Weights of a small transformer language model.
Size: 15 layers, 8 heads of 32.
Each number is 128 + 32 x the weight over its row's rms, rounded and kept within 0 to 255. Layers, rows and columns count from 0. Numbers have three digits each. The size before them is the row's rms in percent of the matrix's.

# up: layer 9 MLP up, 1024x256, rms 0.108, rows 125-144, columns 64-127
# down: layer 9 MLP down (transposed), 1024x256, rms 0.0977, rows 125-144, columns 64-127
up125 091:098109182187132124177097075159165081077135104089075158130117074093096090161149117113142100113136137109160121166174099098127134147116170090087104154148108132164142060131084094086100132125146120
down125 092:206092118106082109155103042117108151142070125122158116117134099127116095138179129087168111100115117126125160129117190090115158115117181181178101167132125130141109102092132109185177137122134107
up126 105:114106130082121105152170041120135043135077052144118179156125163159123115113166038109123057131105173055142084182068186181152111128081158138169107150185163149122127137131078129141135114096094139
down126 102:138111155154144103162145111137132175136138112114164177074111125107050153070092147128133078103207114120097078139104043125122158145159086157120126138125195099124105109109147136147122159116124119
up127 093:160096095159081131125176161131157087104096121144116154100135109169070152129163109092105113150154115092178108182073188148125144109114123133155037131193123154232100144106077118129074118159188106
down127 090:229097145091124162089083093083080126147179112141111120088168140132119096114075110107128099091074178078171187147126129140045094133143118139148099067080147128153122115125152118134113150144176188
up128 100:155179072121129076030149123137150036163100104090122133125145109104154150152151067156149150108133079148158136100133140097141121158074155139111128116120042097124106173124159081113097064171121176
down128 098:113179091161150082162125122044095139107142190106143168134133115116123129083142153162091154193137100083174158128189068066111083159088092120164105118081148155162123103072157110181172104096137130
up129 113:125113127067177202111105119146133055117150146145079091109136177096141091107163096124177155100106160114140143093085110123142062167098131071168150099163113119113085134067142089205086127131153090
down129 128:108130089157136129129088128129116126138145125101155113132086100186105170114099130115176155193074131126176166155126070145118098145126103129132132107097115119174078178167059135170152128092142122
up130 104:158160126084122130110134112125075103105066116094084121111192154149118112077121135100165154150172076111132114155119121103148102140078102114116136107165134068135162182125106066199127113156045144
down130 105:091122104110119158103101116096178041047130180132171115123110179088141102146116148108176096068154090107158134143128140126058126068123157163168149184110152102152094177168142150144076101150098123
up131 093:151119104103133194095133176121129065104119097135142147170145133116146140062115141057197064091124074157156126102105070140181170137207121145119086175221148105155104167145119079177157134150145050
down131 088:100060128114142109140101053106187124133197134133115103139145124074147124174166085113101073121128210140086197167139126102096106104149123146102144151134141079139213132117111155146095096115118150
up132 097:153113131141129147128121120111091198129164128099047201173126155123132138084128142110110093086113077088120098134164146108091127135167138152086107138175144130166135152088127148191154095144192145
down132 099:132065146147132139084076122089111076150145195076154130200098193097143135139095163101174128125136108165076135095142115143076127098092151130153116098113121136145122152128150088127084081128134093
up133 090:096115124180183118164145141125166088132118127121108164143127104111133130130119139072128125096124159165115100133143085098089171146212154154154061140140121109129139112148142187148101061127106156
down133 088:154095204037136153101167120114097103157190103127100146115133109134108100092113086170090134152089109148132148161178149125101107084177128193117181174158171109122109126129123105115197200127134139
up134 097:141109092082129084133085117119080098121108124052097178115103199065144145084154140066105134144107199073098101138106099165146139150180154086126048146179173145083135165126157115107120107153090099
down134 097:167066209083156075122138058112153171097171124110153201037102107192145106174121127085145101111125165127176145143183146111095144125112097167126101184138129108130090111220159145094153110137140149
up135 101:108155120151096057152135155120099146120100128091124118162074170089120143167143149142150080139123089081169103165157098128165166139118144135133125108135157166157146097168156133091118080174129061
down135 103:049144195128110083052119134154140155141158137157141079126186103159095142098158126109147133110112118120097148133200130119100115157098180145116144120115165135090082091120156079104145199144072127
up136 101:080092107161106132128130079110173063173136091125082114133112074186139078125120087155147168157117144099131124134125103166169140077112172047129074064105107041184093131147102082171099134158173100
down136 096:128057148141175144167139165100079083135110098102156143156126129133116094159144148116164119136157086124121238147163157149112089145160179129168125123121126099127132101158133104159150130173122132
up137 085:144156146113136161140108135100159155135183135116119133166100162153162068154104075071164148142201152148198116128099105138146138102173108125175131173074170128117074122140131199130071120148133117
down137 092:097084081114109097142174099157090141137087146170155153060130083149134153105183117199121165123076126126063113118158151128124109169077146088108134096172116116128165128110101056104202143123160148
up138 095:139106144135155117154147093115151110132149057116057097183148130142129095103091049074168082153165137130137133100077113123132133089148202103157155179122113165134121094191111136176141108146139122
down138 093:057165149145106142120097129109129139115142185147156169129116133104113097084127126147095218162125114158079106109115123150199121183074076168095139105119142160126116195037151093125121182167112161
up139 098:134165119117102153114146122160104185108126070127100161133096126134066127120121102140120088129112150154182085114086105136166099156098142183163147109112132095122139166113057096167140106120142089
down139 097:120114154098060098183158060150189181156074178113123171191128160163098141062125096102116162144086156131109128136199125125150137124129084113164174102159149109124180132154085120167144125063142134
up140 102:132164155150139132046117121116155068129109095126048099120142098160088088084123166123121128081157085134134116130152153047158136108141141156079087175135130101125194139105167124082089138169124121
down140 109:076086146144173147135130151200112206135122129121067107145142128134115094115201141102098152230153180134121126096131116065141115107143097152138110130141108144161142087135166093137114112131166091
up141 091:130063118155094148167095155155118104131196101126111155151141101176136121138175105116116092167101158159092103142102097092135163148061120179104155136151181127104106100096095122139060111129079149
down141 086:083146118152148125112094127146121078127126176128131164195167125096119126141082075135089177125174146152070156146086171167116093131161159107098147147119123144160178105114145117147189131176179172
up142 099:144123101118165105168131168196130131128113076115124131090085148214162077105085091079178084133133102147141140179075080167145134081109122143140100090160144121163116159133138116187160101118098096
down142 106:097142098090135164134128060121095100125147077110084114150132118179137153196129139107205107145153165194160126160112121108125093209175128153103128126093113179115123152072125192135070148086085157
up143 110:116114111109187123142155144065160085157087124070146142146146105169176173145148148149076106077127140112131094150083156059106115133127128094076163136111164192128117143159128153126081137122117150
down143 119:112096180157173077128172163171091143115144168138144145028129180103136138157133182157130113147099102148105138042130119127153097165157151130120172100103127177201102142143150131137073117111138112
up144 126:121088130120110193098130156155137065127122116102087156081162123121177093146136066130144080101116106149114117187085148132134098151128096114148179137138072078137091201118111130171152046124141104
down144 122:149075130102131165119146151149097106121129066130121134114148126127096109127129144158126125113111151057145129101157142116103149152124120102163116163128098110100136170105104149102136135090131118